Each number is 128 + 32 x the weight over its row's rms, rounded and kept within 0 to 255. Layers, rows and columns count from 0. Numbers have three digits each. The size before them is the row's rms in percent of the matrix's.

# gate: layer 3 MLP gate, 704x256, rms 0.0737, rows 244-261, columns 0-255
# up: layer 3 MLP up, 704x256, rms 0.0708, rows 244-261, columns 0-255
# down: layer 3 MLP down (transposed), 704x256, rms 0.0706, rows 244-261, columns 0-255
gate244 102:129137150157128123142170141104105107134158189135142122155105124093113079136074119141086154073155129090145157150119105109097121109140164136168164109142145103081124089103204092178129115105173114110145110087202096125098162126143157129147081119168169131088124168116103155132088125087084153145168097148094113199161142108144103156117149123113109078093099152094157141113152179152096182148177089114173101103132096179149185160138133170116106132093060088127096078120128046084158039110142161086081098079110189117129205107139172115210122090180118150088123138114102128101150147139161089134074163198096169143157134085105112094142105087179114137143136153167151169112204139176142179120118155130144158084130113106103145142105095146101057176152187104152116126121174126114125171114126123
up244 105:109111088121105141111046116106112094141123151137141131107115150115115131119126064162155121074143130146096147127121140084166112112088123140170109147155081081168104137134105146105107147139144138168135131122101101121131085159168122161154174092128105164165136173114125068079160134121064106158128150082126153208093202146138137122102161133084129078115133171102144095149144114155121128096108119182149187089103144142122080175122039143188141131083143034157117172165113137096109144086113133179140124136136178144132084107134132193147103152151170089110065135116065099132071131057137140150187146149133128113106113151168084152119129137161102133115121121108126166072152121083136164147053192094072170122088109082150076125128099180149133125126131068049146197138177161163064125069140143
down244 105:146146078150137095141070148084103022086112094121073124162145142071158160125106081091073076139136175109097187146144134142140156089131097105103113157138105168168125118116136075136128105138090130145169121125067124161185139122153176119118136186148113104117141150121165063137144120145095095104127199182130150148185133130093143118119123084148228133113137080141159134157146129088106133104045121150134177127166189091169131147141078092141138132095110125094177110093162135107102123076136084189174166096128156139162087112073108116153133180097081146111122154129108120141058127167157132130070158098164099144166106142103115084154134095156121196135100094145110061104178129171086153110110175121181170128134135142121073079133149164106161118161191171123123151140128110138196151140103116
gate245 102:152139126127142167085112186044095162123088161119110082140092116106143130127109136101169196125164173162132145142134100123131134128142151117091179107049145142189087181128133149142104133098088082166090118129168164086066128045113132145147107124171110171125122144157090111113133127076102154179162100146117183171118092095145064151127151082159119130164115084144171105133182189150108094153123142154119164079149075163080120055159144154118197125105115148128060151180127142168140077122125129107114132102126089105142188105163098127126107073142150128133079101091146141065090180136106091111089148128111154109160078165119092148187171142130127169096111097115138150087088128128177127135096115126153169106093115155217129042118142134169114174113125170123161135119157207171129144130136135
up245 102:180092135058124085091164161097169121119083094167028083134183096170124162145126132160155144126172068119158115108143108133123128108152104120141100141155158150148126129097190113130066140185126100120141152045161182159123134130128152140059095137116114168119112174164107125124076142132124110130172110119104073147146115128194111101127198146142156170091084104163092162084189150119065125132088080136156138151114122160107126112167124109150140124116093124204142102097138122131127140112125121128132101106143193162096130161105119139172133150149094110148081158097048057126171133167081096155050093180193085128064125130154145063067086142135100111116161145151102120115089088111150115162177140129116135174079101152100102130134132116137145132134189161164115044152132132100150165136152152
down245 099:128127164122130101144187075116120081134098147141140055108207149139083153110107123181099167096094132126171128184149174142084134147097150120125080146115143122146180153101083152116116168143140068116156139124125100140150147133156146124101143128072103124128171064124141136129076070152132117102082046124121103104099189169061102133126116142112168178166184089140092146127130121129124098173146131120152156120111114107143141132122130165124132121072108134156128071135132097081106170146150135121134100114137150109088121161047156165070116144125199140142160183099133161143113079143156086104169090151197132175045180116171174156122135123128076104097145150103105060175155132109062181190132122083123131144098130152081150158175120174104188097138173132123106046138163099131078135158120070
gate246 097:131147143069114157051131129183128089156085126121142126091111157091102115149148113120196192123120114113077124114123146104134162123190165100078177080100146131080150138081183165105110149117082140137140125172108120143093128117149126107120124060142162159151079091072099164111096149134140054164126102128087143142215120078150135145153157188123154126159118116128169187084160158130126100128171052130153129174112152133139095184140167120203066121098134072081129119173154145133179156124123157174054120121147092109067156117092122121127133079092137073147134091121120129049104110066190116144098168111094157101078101165145168137101103127143089127148163125133140126111120148149174139122164155103194124119103184149121173126161114108069120191156110124153124123146132162156126149087124050
up246 097:115126136116133100136100115055139131162141100107198161188141130106125121113076172154183151110099150079123122135071126062150139093117116113152133183128121179161082149133139127133110120088135205169115110080194131112164094139137142103119132191127136110093107141109126079089141138146115128073094067102106097146071188179176104065143108163093085109139146148139116159139161146150167178128101167092074131085109090104134125203084154139127085149196116087129123157122137092126150084128137130127146090120112140110123144155092120130171069101165125184138119126113095118133152201180123110134142207135119072085153158200146186156119078132119137085176144118110107126133141117188127118137139143080211101122095120159162172148098106190083034140136163114142147109174135146173119092098133095
down246 099:180142159106068099115137149145124117198134145144119102118098105151148147124179151062196089123163087084132114159158142130179116095108165118037123107080041145139159192110155138121111070099138153078113138105126163132132077167130138083119146100162216101147094070120125079117161055119162083172117081113110072112124114079168151164131150135138174152158117175068142136125098149126176105095168123103113154132107066119145137185099176145173147139131151116156153126126127154154119141182140166150156187145143098135126167100089147132152069118105075111171096152111102081112101091093136082108153142166156130087145098165164149072092129138158121110127152094107089081157116154190162166163150140160127157159060141048138146159102125100130146168158119176090179110126131122096113125147118081
gate247 097:150131116107139102211108114127150073114106222116139120058100104090136173174146098148099146182092143163125153107120103104068150170091173166081139130087135138175121081130126101169173099139122123147147121144170103125068122172116148119191138157121112097128133144097101104108082089109129136108163096177152151151087219157149134124131130087097125152136151107123139120161081130086125073141107159122119114169174116121153109139160109164127113189139163058155134213174120150143103092069135134126094093157180152106093060142131150049104207094103088151150101123142132136077114165104126138186177181095144110134078104122161106148087164138115103110061147151146167130164089140120150114160183105059136117125190162127133087070112109099163090083118115127125096141102137132118099130138076188
up247 099:130091142104123128081108133180076127135123071139149145139111205132162128087137123106117105133155137131179114184183118109139151089139101158152159070177174144077136140114136141122090112153187137145158100133084117142083129142136093092116107144132129170156127152152145138104101167141051155186132127129078176150124129152091136105087137178189104155111120161111101193084149176142115181132119135111118052123102065171101108087172106190098122139127124151145069118131213186120142154167123084170126121131086129132173141114117178181133080088112129127148103101148157153125180138070087066064084123153104117092086144168107148166087198170116164118130189108116138112152198103115155161124065112143120118093064112091124180203130109120105101123045097153110150151142132135159132104102110097
down247 097:104136124097094184111127114155162116155080165143135120124094099109159122172124095157097132166079104143112157081100111106051155128050174172063071170124099114168147098116141141167165131151181131125170123143114135129066104154108073106138126142068109088155194103098119122110095182129109137115221083191136129121143124130143069112127134107109153155108132127130100150134128093132113088158116158116156161159177130177102181134098131099114118228089105093129148156104128189145138150128109153167110080116198154162104040129134148084117187128105110201133139125161144174083108188147097170161124119172123094156105148118118111154118132132062150154093112097161101082177128097123167147156157153040140114109149151156131163141121121074147140083090131151106099074112166079096117137122120195
gate248 107:127095193103118160116014128109061100140165167067109153102059141137132105152145104126153148121169122125112152083155112127126098079164146159102114111185149121145095091096095049161124117115173145124073143132108067174147173125112118138138160162133118099094168106168185121101151119132093116165146146139134078206123165094160099094094122156131093112152169119117142149118145133118127146162168092147076167123105116132219144118138108148150206106171120150134108144152205110082155139100150080184100100124152109091050186143084127174187092089131111120145177123131151163081133091124077148139142172116101124126090147140129125126126121125150108160173060131094171165125198142159184134127116122162097185027168146125148092173105137167115126108102142114103124170130163133128131096133112146
up248 104:178169071149119160116125088145108183153135121134109097152157129149125116172084134152137107105089097088130151171077144136117097161133115134089143072142111187137136146180198143109110096080130116162115110147120108117124142121147137140158094185146171114120108170115114123103133122076154165141146085120046134102107144185147151119071179095151150165103162149136096138231103103177115089080150123107161081144128148058098118141095153152103153139136182129125152126129087115207083149162101170087139108130138091112169127101155079193092167115115140115123147109060178115092159126141177094137092098100107090143127120139112231095095109130146192122107159085145182201145165089076098065064108166159080120180120064159104149181145111114118095133120136093104145096144121151116114143128072117
down248 105:160159110120174109129079138156092190148107141112140111157151134175128106182089131159084080073122125159126152173084125134126050118139139127148158098099121189154130147130198106102134122099109147136119108135134091117143119158144122163161140176138096161126114187121164157048058192151136162126115088087108155079095106225105109120077145109168160107058154151122087157186139087109112107081149123110152110113143177080142107154113105156132114169129145086103123066131134104167154149134115120114142138174132088086219166146117082140129138054080126183136090115132116105105132066141182029087130095135108119117121122140164186156140130083111147104117145089116114186184142117048182147079141122115129121146124158143063093146141118103118156129075127135123133140167147089185112138151160168
gate249 093:140099091197138095144128142079152153144094091113099157132127149140141144090114162123183125027144174138106154134107159109122054153155131098156103125134123166162112157100112113124116113132131150128094112067095118132116087114097163036091119136170119130100089110134124166122129139100123054121116119156125084116151112106075190126212136178168160113138099107114188139154209154091141090174094117185081076164118102101118160126121164139107149092139127106126139120103143102164161104150155130154122159165147136079195093165093096217154184173110099086135164165117144134185155138117115132170111092081102125123086204120081194152156098151158104125094107135146139136115152120115173117163086109160077128188066098140142171162080094087134160160079090107145157091099097096176134168132129138
up249 095:101114098110124177126085181084107146089131137162108160158128141117112131132116124154087117168120149109126095179146136151146115045058114169170149097143112079134108143142114145201153114102140106056120162157162137133172087110091183153119104157096174127093166121121193174107105114072096171115142120118194142130057175143139110137090106135152094168128097054036093115135145200132105130191105099105213125111101172068110141082134117103125168145184163171193077089118123098172138093125113091134198150126146178161128173145113147115106061106127091142162117161113106108130156144168117168164137132117119168122134115171093141165066166176128143118118088164116132145122134121221128107165138140100099135197125114092118138119090152145158125117068134127096132106141096144143132161140090177
down249 095:160120103128113190115100225103125089117134106156140148164136111119159139077120191095111082111122192129106149142102179162132095092108088175127153178173114209107072108119169128165095113141158104149126114130152123118146111166079133160124120088114164164078174133098103201123146126128134120115156140111140146090112104104118165076125140111118019160146146078096084115111113157121141113160106145141137113175072144111111107141135071079186134133136178155226155103087086073134154070155109122125162142188147162099149118161109090134118139105146120137113134163065131148177153149108133154087114119099177117135105168148079140178078150182150158141105115158132151156094130106139150106128062127071110166146092099145169172135077099094130175077047142114126132095129122078183103172126087095
gate250 099:122085126114168156122091040154119071099175185145148138164121088127133148115169152127143153097105141100151144140201134091152099224132138094100122123136108110109137101152134135143087104149163119107138127146093138109168043153105095123088143108104095079178123105117126107104119162102205137207146157182144163102136115095117150218109129096118118135147066099123112146116082137027116102182123107128117096066138171158106104135122100155086175093147135121140164133125109169175106131160113160125100143124165153149155071153167109129136059140081066103147094178178156159165083099192118114156138134137170143072141114116091093157148130111146117131158189108088149060137126132145135109071093088073149087155106104139150135129063129092137148124125126119121125194118143114220159119142089122
up250 101:109097096068152094122089096188149148128130159156140121113188123175208169121153124176161181115090145105145120077162101171145083125122116080105116121130098084130174122162158128088062125151128187079137091096115201102089114147090086083186132108085081164143134122092145180117117130113105113161185116120122156075168142096099164134091153067149112163163121146087144138123136107123135176097174130081177087128090152075133172117169104147079152156094087114171165195108159164118134109141133131126140082096194143126152126167088121107072124151148115138118116123158185131151119180105133098154136088107120107100143159119101140118149123197119132151047168094136104141024135158141138135090117128099112108137145083135115057146115151174113117173132092094059108133181173088092126151168091119
down250 103:152133160113127093050134142110121149149130160120155141112152121133182115138124162132128191098132156109187120108131128129086125048166130182055119138134107151115152161125109104087056177102125157063071103143191125107145136144118139144122153119096159127111161142104135142194124100170075088072131116055116114133154168122120071124097045159165172172171132159102122190089162114166121141069129101128121150160080139116106118143109144156108215149094070105156136131105109145102184160140185093096156109126152116086103096145086138140186107136157114175095114127112095107116143144089161075131108145127098153141101175038116178160140112094154090146091128104149183146129170162168146148147166102087107108138101096173136086152097150218160071111113154121125103100114125161104105179185113083
gate251 099:156084103162130078041121196095113103199104130107137079114128154124142150108124123094155174121189091146138107149136137130159094108117150109113170085121139137129093089125138104110112135116134077099146154146127122125128192150106119132111180185185118180071128060147137161128168112169110157134123049162118133118097128093146133148057156186149103172140052143096161118107146146125109148137116107090113152148112135152154066134123186137101187125130178131144115145146117170074123175147073113159174143157167120183089194056093096156132091170148107203139125207140128098105186060143087113076147142100155127129100149179087165071130139164155129109132102088130092162116129178105108136138120121103161126134071115147113107075103096114143080131117175185129143096175176173117098147181128148
up251 096:118120148164105167115056121079103131155108180150081117175161159147154144139073085131123170085133088138132166142105118120157078119087178136121116183163127099121103111106069104149080142113040185128119120112142142101100111122135123149158162175161077109120183179116178054133147112128117080193113121187116105124116193142184165122143113117130151140173099128117183121090129096132133190104131071177169109086085119093123108125075127096122084180116134080169088109150066121166111104122144184091083174128129153107131125155118092174162110078100148139169132130105123087137145123125076089099228160167082143100139109121130109090137119142062161161102110096117143108131136160143092140088133116081124125147073076127151166160156154096143148188070122170159104157105197127188141125087135137
down251 098:161220102101088128135099101127171130119144171165073128124103090124146138188138143155111108070087134059122141084131184104151129100093108122152170140104128082090116204135118152191088140108095088093097144121117082182148120147152135146143123090121165227150067102126113113158093156117130115150131100114173098098134130141062108128082144103106107109111118158155124150167116104121092154146141189154088106137052196147090128079136103073082057116136129152133184094175085080147096122137134197122074154112101107109109143204125143122112162129164138108146127160079118146129107120127115104148155083157145151184137138086182167134176143134121143164146105110145113159171171115183125118076123088181134183180143153191119107157135104131110187142165106116156094107130092132114141138102072050
gate252 093:144142160116114114156135159121131078096142114119168139112092132130093048116166058136144156207078180072136165135130136112140132100133161179151166122172103145131087163107120117167172126132092143069110097099090084143164081171150132098138115133153168094069136095146147116095118144125128156126090130153133140166121129106170102103181171154083116154148121172141157095113112157143166014146088118127140093145176118183127166128162128155125163145088144118112106166167119175151103136145088139158137156121127120119139111106100094071193195087105101081118113102109099096142137097120133106092114168153103167157066136181124148102078203143044137102186124104184194113152137185165178092161105136110107200125115122139162064127096126122164063128100092138152143162098068180142097111118131167
up252 095:170095139132054140131188090152178107101162112139127134102131139158088104152105104156158102159130134053087131109118126133096155110220172176123153141119140138105159180105060187094126147138091166124110107106105144111133172162186120120147109066124168104103158122146161078164073113145211106107126137115129132133153139102166115084186132134085078079136150110148204098112138092152095143150094116152099163128157138172090211183118137078157097072088113162081134135079174144129114117196102149170148177090110125159136149127140085101198174148107057122116143166093091124198088141175138118102102171140076091120154111141126137134158115157065147120208150110143113137127092166140118130126119119134141147098150126139101112118096128162123076207155112165128121126179096117092131075119165162
down252 096:133099138140058147098149110146133138066143113102135181137127115101125097095128126151117102149108170062083094106168121106115166106151168119104117164138132147090164184093097157132099135163160155136138139129136155076097114163154102130131088074115221151105178143126122083158072096117149116165061101128133086179129198097138168082110155117089062130133093147128159123101158079150121127142111113124119140132139122196104166220125136182096193052125170182075107203089132142137091115146121161161148174125123102144148131106119070135142205122129112064155126130095131116180081075170093115090097162117131116125151085163170170128203110193100099134203118087128096083129110133166105135153142097111140129120125101156074149114127130177132141168117115162072184125151157097103145086132115152
gate253 098:090109072128170093163123137190146091165136175161146123160120102132122099209043132120145057146152157141138117109138134153112079158158152131071135103167113101146144138194095142147077103110145165133125106115096106159120159171101111141159150104160162104095121099120121131070181147117096139120150182115165129125133065180113173165076110144123125158142123154188130096072136115105108129112144077227085149061097109126119104115159113100117113115098100071165114111123140100135136064094140102218111141129075116163174057117080095209138128108163103089134161168151085112158143161107174180154124117088094118172111158106169133092114091123144128119090109149129091109143104100147167127117083117112115187145173130102145089095105113159088175045133145168146146188127133141134129126050129162
up253 104:171112123159149101164179151150094078128163140165094057133128081149122120149125194106143115087173100142078117123165142125138085161141097174124181152067084131141177107170103114102048115110182187108137102045160195137120102150114094131155145117112074062135142124107127111136115098143173137123107146132096141119146115096111136117121139156088083115124156156145099171172095118080098118094134157119126114156149141091077083119132128125110165117058126148157107108133122101139136099219138124076123121216156216151143122159153055130118084154115141122088092106098131135145121087083131150083150110146194108167143134192139148127113164193099149127144124137124137088153116088131134129139155125096159185115134144111145094121135139083113154145178188185183073132138199102189160066098183135
down253 103:091174127161132135099129108176122101141155129103181090086096154100114159114116121159142168119057156119151166128110081131040149111142170091110097194159133119132118121127147073173088086176117047141116172117101090136094126150106157126130117123135149118097102112163117145133133138157145084157128143164173130089082131126130167150114097111098255122090105165153125077153186072116097127126143109108151064148108139114140172090130123106163167088174152115095156100127208164126149080087106173188147177112100084113124164120111180139141132109078090130129114115150124102119186187176157158166109169157135158102142131124120107163096087082125107125133099114171149177136167130112111123120080087153095111101076071135141164128145078159152085161130174123146115205142117120115116113162117083
gate254 093:156141119123125098110173106144139130121154203165180147132124107124134103124134130097135171037113116090125144136086153104135122140123125129100161113143117097071117066151154142193074150169193133134145041159189117141078118190124085127133126113097117123094089168123144086141127152153089095099129152104117129177074100067183128135123120183115159159162114137137083191098104137109127079087113129170116117161108139144128141098116184128119094115107137176111066184104065172086162182149113144142122153067083115129146122093200081095153129163191081130174144149095143160150078156139150116117171183065092128171117163171148117133167094102068114104117114101170146119195110134189085108125097122115124134164124185100142052095096122152166103109071162149172096162126149153076129134136129142
up254 095:141191149148097120109136117126142142164120122130146167107115155121201091162139153128100120145177145124064089140122128058163097124103091185107177112100141083119100109083150144157181118100158134115059112193199121163119158168116163150122104142094149156119137062069149118107152069152128119127099076144096128113120145127140163112141152157085079122142144163175101120140124171127127147109086139089152149110163104110176126079190101142143145154118109115145117094135147106163118153132105095167119123158148129138200095175148094007138099168094145144133107124093126146158175113075131138085237124105080099159149139135070078071131121170125149099127174157108118163173119138097141142137155122137075098198121098192125091130160122158084096102168187224112121079115111166140118156096118117
down254 095:136120139143111176125111155173120064140124147122128137183131165121106175084121133129167146141132155135192125144117092107115095098165137135094111175096089118105133122127137120103080111142178145150173109173131087136142109087110120063093105152094166060118108177090144139117141171105142121083155130139160124082171094113119107140127204100117255146142115121157149125134079137125141131134170140181107107130181133124089113158083119080163107139139161111154136158168128113126152138190141198115095132066108169105131205085101148127093116075128144102110130148171152112092167133172165106122119110201121127123137081105149127163156142048121147090119088094080091117085099134130127131151104184136158143157151190104132123133107114113133084124096157087070116116128122110128137091147122127
gate255 099:089146110088203138165114107097128154198089149136146141078154155100072061173133068107142136111117163118140155103159152152180105145135152094117160107108116124167119140065125149200133136147080137178208064191089199103144083159114138193120151113113144054154132136107060097158085127142254117116136131149117101182197078161127131166136136128106170114131078140080117072126131091134142142131086102146099137135174100112116100133137121100099108125086114099119124125105136119167154124107167125108122162158164189145135091164094134113160135143136078131119130087113123073188157169118125159058099119045100146109139110086143172115150113131111078159151138174148105113106092128182098125170143121069129131133113130102113131082130124131130155079129092134121153207113136166144158145082124109
up255 102:151211220154079168097147128121180155051154113140082093108099182126181129139184095107108122079154186178125099142148130160164189166064125156121115070160115124153111150143101169095113157101146106111079121181154145176125154151041085102076107134131093126109108128095133142133080102137151172164166100164091132132161129136103132119115101094152162129194132174156132084142107082131079087172134114035138090170130170102146089100124084101090086135141061166089150139108188124130120133148107168097123118111133148110088110108139126141150157141111180140151118141114146100095113064122150135102146052118122105104135120132125120136116118137109173116118162122115142098146136174087100128078174079106122189163146169137138153130163174161114113139103042163114047104107128173119149156114120172
down255 097:045090104116168107194095176095117105185152130093195154141101073126088161179124086136096139141137097152140077127183156159128105167140137098116130114139134117111091154137111105158080090065115200155133114139093130177126158158146191162145108144159114110134103131117147120165131089111061109091146149135205167126102161177082000106109118118102119129059150094163163130105141134188191104143123083152102084106168088113132192072139147206159153152140174085125144150143095155111129116146136128122112116121176129121160121099086102158106106105126147118107107121147115144168115114112162170153098147112121152147101132165131119093098122066077114130100106132164149137133134135100161102127045193176164151141147093133067131108101136125112169106105133165175135173152075077137066124130153119
gate256 112:109140161109150134139164178199098122144160146125119114076120093166117132124125143096162186137088130084157101143085090109118142131073120156104156106157116142128147105116179154145092113189153055092174149100119115133092126110097149107104129109151119105139060076170144106065113116148106139153115082159058159157173135129107176120060213161164142134130125146168130108116122184128172047159138133106054088172101170160176098081136107162104161118102138133095139171112130115130168095114191139127123108123133091108174113126122140111081094163163126152173138117124137122097133149098084114134138088170148176126073167135095184202137129166066155111087216173153127122148154143104144053148141108112114147129133121055125104187152105152174144141075154147103117103093132206137137161056115114
up256 098:096082043133223220129079143087119108136119082140090141104095122087160141095108109145138155131048194133139199135128119072164153109165180122093121092129126163139122114129110106168133077110099177083151142114094120097121130162164128121120115083152116086129110163156110111095156136105079107122103191122096148179131132117114094136189140122076140121156087145111150106198140106127119082123122096156175107126093128145103115162146118098166180131103124117143115129160123166096003173099139108156126158126136155110099184101100135127124141125174104152124093103093165150089160107168145155189154138139178094120133139140180147085083202075155083135123096117132179167141124100114130194120098126101138117171161166131172131119088167134122077101118070112167116167203126112175130183119144133
down256 102:124143112149142132097078125057128116174071095093163117047158109139163074106122109146097165130090094151115178157101150130118129110115171155154103142103149183170110157113202147159128136126061173143113123109070157119134151110129142104097136168155104142147152098154115151089183112107056102154128137107106136139229112133126196185085173163146134094102095116097091099157120120120185102159112137155132136098096092169161129124146122115149184147101162126151147136127095112123070112089104110129125076093147173106120168151106113165132182142152113208093111057096150116122129126131112177178112100191173122122123104097152083102053119116146145154107127091088121177159151136083113127101093150066106116105104162078149108150050181123125141185174127067126106148149136127184091181085181163
gate257 098:169163095174131125138144125136160097099137121124107106073208097148229137141126130192106132186092168157104108102161121106216192109140123167151078089131104131149106139125099128150102121149088103158118150116184118118139089145128132138038111164166086111128179093162070109172131126114175097133192123134081134095161108166154185100073147117135104172099124148117116136110097092141170079092099134064063162169110085142126162040153092136091133134075145146145157105148150131149107135086072130109144174063113149135167093099133113090078106139136107121121073045146131066168150084108146183167122133119131140129119157124142159140145195136091126163135099120158143093137132119125155137133125124151148180136184099128177148131123141119117155181157103151122104201111128170137085109088170180
up257 100:103129126140068134158154154114090176137149085087132127097119130099086130157169111130152144154134200072103123132127123105133110121131140163120107103108116179180133095041163149103155147107147120104107142123119102130126148173104068156092182086169126136130065194087092159173152090123109109180115081194134139177112147151155125181125108087121127093116096132146143122141187165104143151148156139107099157135120137163144109080169104143165183099131122149083133123161150137157061124115110139111159123146095100129072172127122138160112125137109133138163107108131100155092104055078106133150106134143129144108107118101076160163248115152115168140041187126204151180150191144111129150059151072098117121095114098177160087152164157098143104120093127102118185120036146139101156180069090119
down257 105:122199130185111173147139115111212116101159140162102141138171085155178131057132142155070114155136158116077084128147119156095172160036050134143109051144085101119079135159062133121131132145127072138188127184140111140150107160108086130114102144165114127141187120136126127098169056142132109121115118130136102069123065096121162137109121118166124145155175118112123134103081141127149080141111100090144114075060165161133176121115153053152110138139100156154114142164122102128140140061113154089087124180127055111138108146090187120086101179097120166131103130158094079122163166100181161120128135129151133121184137138147177121122119135102108079138118052120087092154107140141091124152152127129109162118170177116157144172128159145129145186131155134151129176093081157172129114048154173
gate258 105:090112134069115085178178127150134153153168137142142128097113148193152098113161136091185118127096110138156070090125127082066118191073134161138067134106119116125134131138156119175154128083177118131152144131230105140148099124136083085107152171163098069111166146134140146105117142091189121098105106103067115148118092169109198122123139127128141166127139156105079140131138093121128075095145163107045053147090109149124141141133104134106143136174132105158124190097187170171127123104095132134172159069098168099125083160121103115119190126144123142155166173142097194106109155134134154201136126182087142075126130087102159198125110117104142052066135071130115132148087163130108088182088145185178100144151088145135127145154098101154102104093144152116135122051170142152121145119126088
up258 104:090148145186078110138134192120097101128097101169148140160097087111118160141107096125089082087141062070121121112157116146132115078151078129087112109154140124090073153128085122141127063194100073133145175156104164186093220144133111149066142079101172148051174086152045104146139142175121045142115166109120121144124129091101144103132128131133123153231133163124130098150170097107144105118117093129158164135132122078150122084170125111113140129096110139154050152138157112124120148092120143154124190109146148093120103198093095081179142185164141143105171142122091116098110151101124172162176132113113124140164137133121131164080177139115169110090090154111103105139087134103093095083106150154149179140166160122097087086082107120098107157159123181127124126166074130176179106165142137
down258 104:200165184188141147092143090146134133055110165078104122151213085097159172136077094115150146179110141135126162152086198185141167102168148105093116131108097128148140122146101141036117176133050103132127111128104168117152111146102148099134118130131135190192078130131114168146104145099069148134171134170117135103105152079133176125135134082155204111151133176119121126116124148135134074149156101137113173129155181120179066126107130182175085100128158153064113137168106096095172119130124140154099101150141120086178160110142112148141098112189185175113183084108161050109137036117071106027112111162128108122145098078119116103155107151115115133090115121108142121121164097119096133107136099087120127162103175140141149109137137152134167186135172096107112092109109129136128122112126129
gate259 093:149125116117164115151209221122131137137121110101132100133100133101176170107120117095150043103152150146113115124127129174116101128141130126109140138081087137076142121177147169067097096087164104078112145090127138093166110150141129160033136140128073075132124139095097162089141188139104132116105073126123158120089075184110139188137136138164138130117125093155145126135142192098135143127175157129101116096122134171142145144147132097144124151141124159028091147152127081141117185167114174134181161105130187158162120094103191167138182130184154096165159154159122186100115149118146095147141155178104129106060098147123180167092124122122077095104160073171143151100151103075169072147143111132074147141117082111150126137126103106188136153131082102073114104107195082212111143158110144
up259 093:113072147146145107117135137093183085100096147131115114117137089076123132087149178086146095104181125165151123160128132129132064135133145024148110156131104132172097105137110154069169121116113105192012133160128123127114180142104075132147090142099142112171136143136136148040108182195123072065123130159118108126081161106106099139232095174120108162121108109069144155132117142180127151131166113145106120112169166186106122091115085132086128132148149188098102114128083085101159074192110177104169142129149120087157173126111129166138137145090096145178133136093166159128145105078127108090152139084148120108162125151141133138160149161143133134140153149096098127073109185132131187122100109118052156161110111134184169082100116189158107131178115127092161182120102106113138119171111150
down259 093:184096115090113134157163167162168143124077104131186091111123125141110112151189145068125089162066153126133136136111153120127109114091106186093148158171137140132043168171118154124122116087124146137164162166113171138171106181164133077080114080132092050171189179131103089071169160144099098111110133154125143108169105180115139103071134137120125088061136140167154116125082176148164154132201077131099076142108153126150178107160082153122151117119152154163069112136159116121105154115092113139141096106068149183165126137048158123137216170151126146152130108156149113077147149146149173149151149157090080142127106092163183155107119158147120163101120116151050119123084106036166082097119130156111126082159149086101159130091120115145120131099134144117079140156120081119121082147139153
gate260 104:125112092145118077181086093177192186111136145120141092084121118114159094161184118171105137086089170124170149075131141070163142170147127133085125112139115124104135089127114182141151083108147114086128117149148151168092144162147135135121164128162065107154153153054126141100125188132179091097151143094096152100116165159255201176088142127172161138130121115097178129119118108117176119126145137081143150110134070177096109081140059111101120138138110079125074120087138143122051110147165155153116147142200098172110113098113138093177150104152137163128144159136095093115086122110151183070107140104112134097147162086086166131170122166126133053061158152148081155079159112119129156159120147172108107152175106118125086133107124133119114092107194160145132108132087113073136125080167151
up260 107:116138178101138113135110186105112177166182116109171140132147189138106144167104149139128085119136153084120072133068157177088098143102123138071130146189095099129176182105068172054118130130121152162067099149131110112141170100124139122135087131157154178127138132098127135140087147080117163115118084090038132107148207130105165117124137162130137122114137108067147123139102153075191130145193047131114152120088166098089131142151160145128139147148092115145093083158185076156076060116148128135133151060119119147068121152136110144114091074164160150120067136126107140189103136114109144151043142134210114118082128141137172138094136132132159110109089167120136058081184149085114115117149149116144149180135154126192120097117183073112141105143095085124112121089144151128125088133133072
down260 102:107140116092103139116146092079107149072082104140144080079192117137197109144079132090088125144157136149095132114119093125167093205149132176176153125094123192107150102083163138154140173126068131095131163119123157142120095136173144187135082134132111144162091071172151116182093059144079155174146158065108122107204066047175176120109122173084142117147128074171149114105155112172128159146116105094145078110164160062145100132090145133157122164117084153123148144084144107101142124161134095095081136181162156144147129110147123127093149089146121090149167114131182146150124169177170123170160139142086132147133162119163122167124110073138099176179116153148082132154171097111071066119118171103136105129098110128114080162069076179102152143118129097102172109149131107157164137067098142
gate261 096:163139113093169107125203096074188123123114142131123159130146102107100094150097098118089166104138172113113123139121122115101145179136109112141126099117127128157133103134123168119168154144091187127136112159164074189082061156120118055135172127166086120185151114139114082146176085188131134114127171143118061091174123115175136123058138142146109167146172090152113120121091144157105121096160099195090172133144093144140084137103118156074125101071167079162191081113083122132197151136142135194120136097182148081111133191062138176112114129097089137129134150117129134104119059131138169160147092122154159153141137143143135167077124158080154111091141122136139162231142140059137131116094096160130116090151120142169106124128082182092170066156201139118153154149100076148128152089109076
up261 099:155091169056132145113105131109147145167133080101095105147093123112147137075068141160054083117113179138158175121128122112103120127106150095101122089109127149142185102200176132119088145091172129141175172169171072100112146115100160159153141132176136159080148140104107109111134212107126150160165133109112092105150137089117173141094150110141097155132108090106160074136131142107177156168144113126146098115079128138110109131128134155096115179173148151131191073190152130102127140186117168100103139126083124112119105124094212128156173122112124110117127208148148144072085146157187073141136176123153082098097182107106068129151087099073146107156097105150094152132127079131124138095095149175110086069136127125142086108140091146135163153154052084159128086210216161094100137090122127
down261 101:179115153065154118131152113111117133154091092117114140127087179146103071089105116132037137115147147142047161154117129106102108112146117127115141079173137139173187114150174179143150086120120139129133173136124144077138167113151180109143184159160111131155175176102108066152155095131140096174109152204135104064175157074118103142126086141120083135129157116139123083132129178088164151102134120162102149164151137103119145207141120162139148101186154103112187104144109107153116158146184170132168136151158164098162094107077175160117126131077086102101108118129181146141100077102100112121169141087138124159109172172108133071126076138082099086135094128150154182145135063130150128114108091163068134042111114156152101156152103123090200108163073108111128087151128119166087135084106047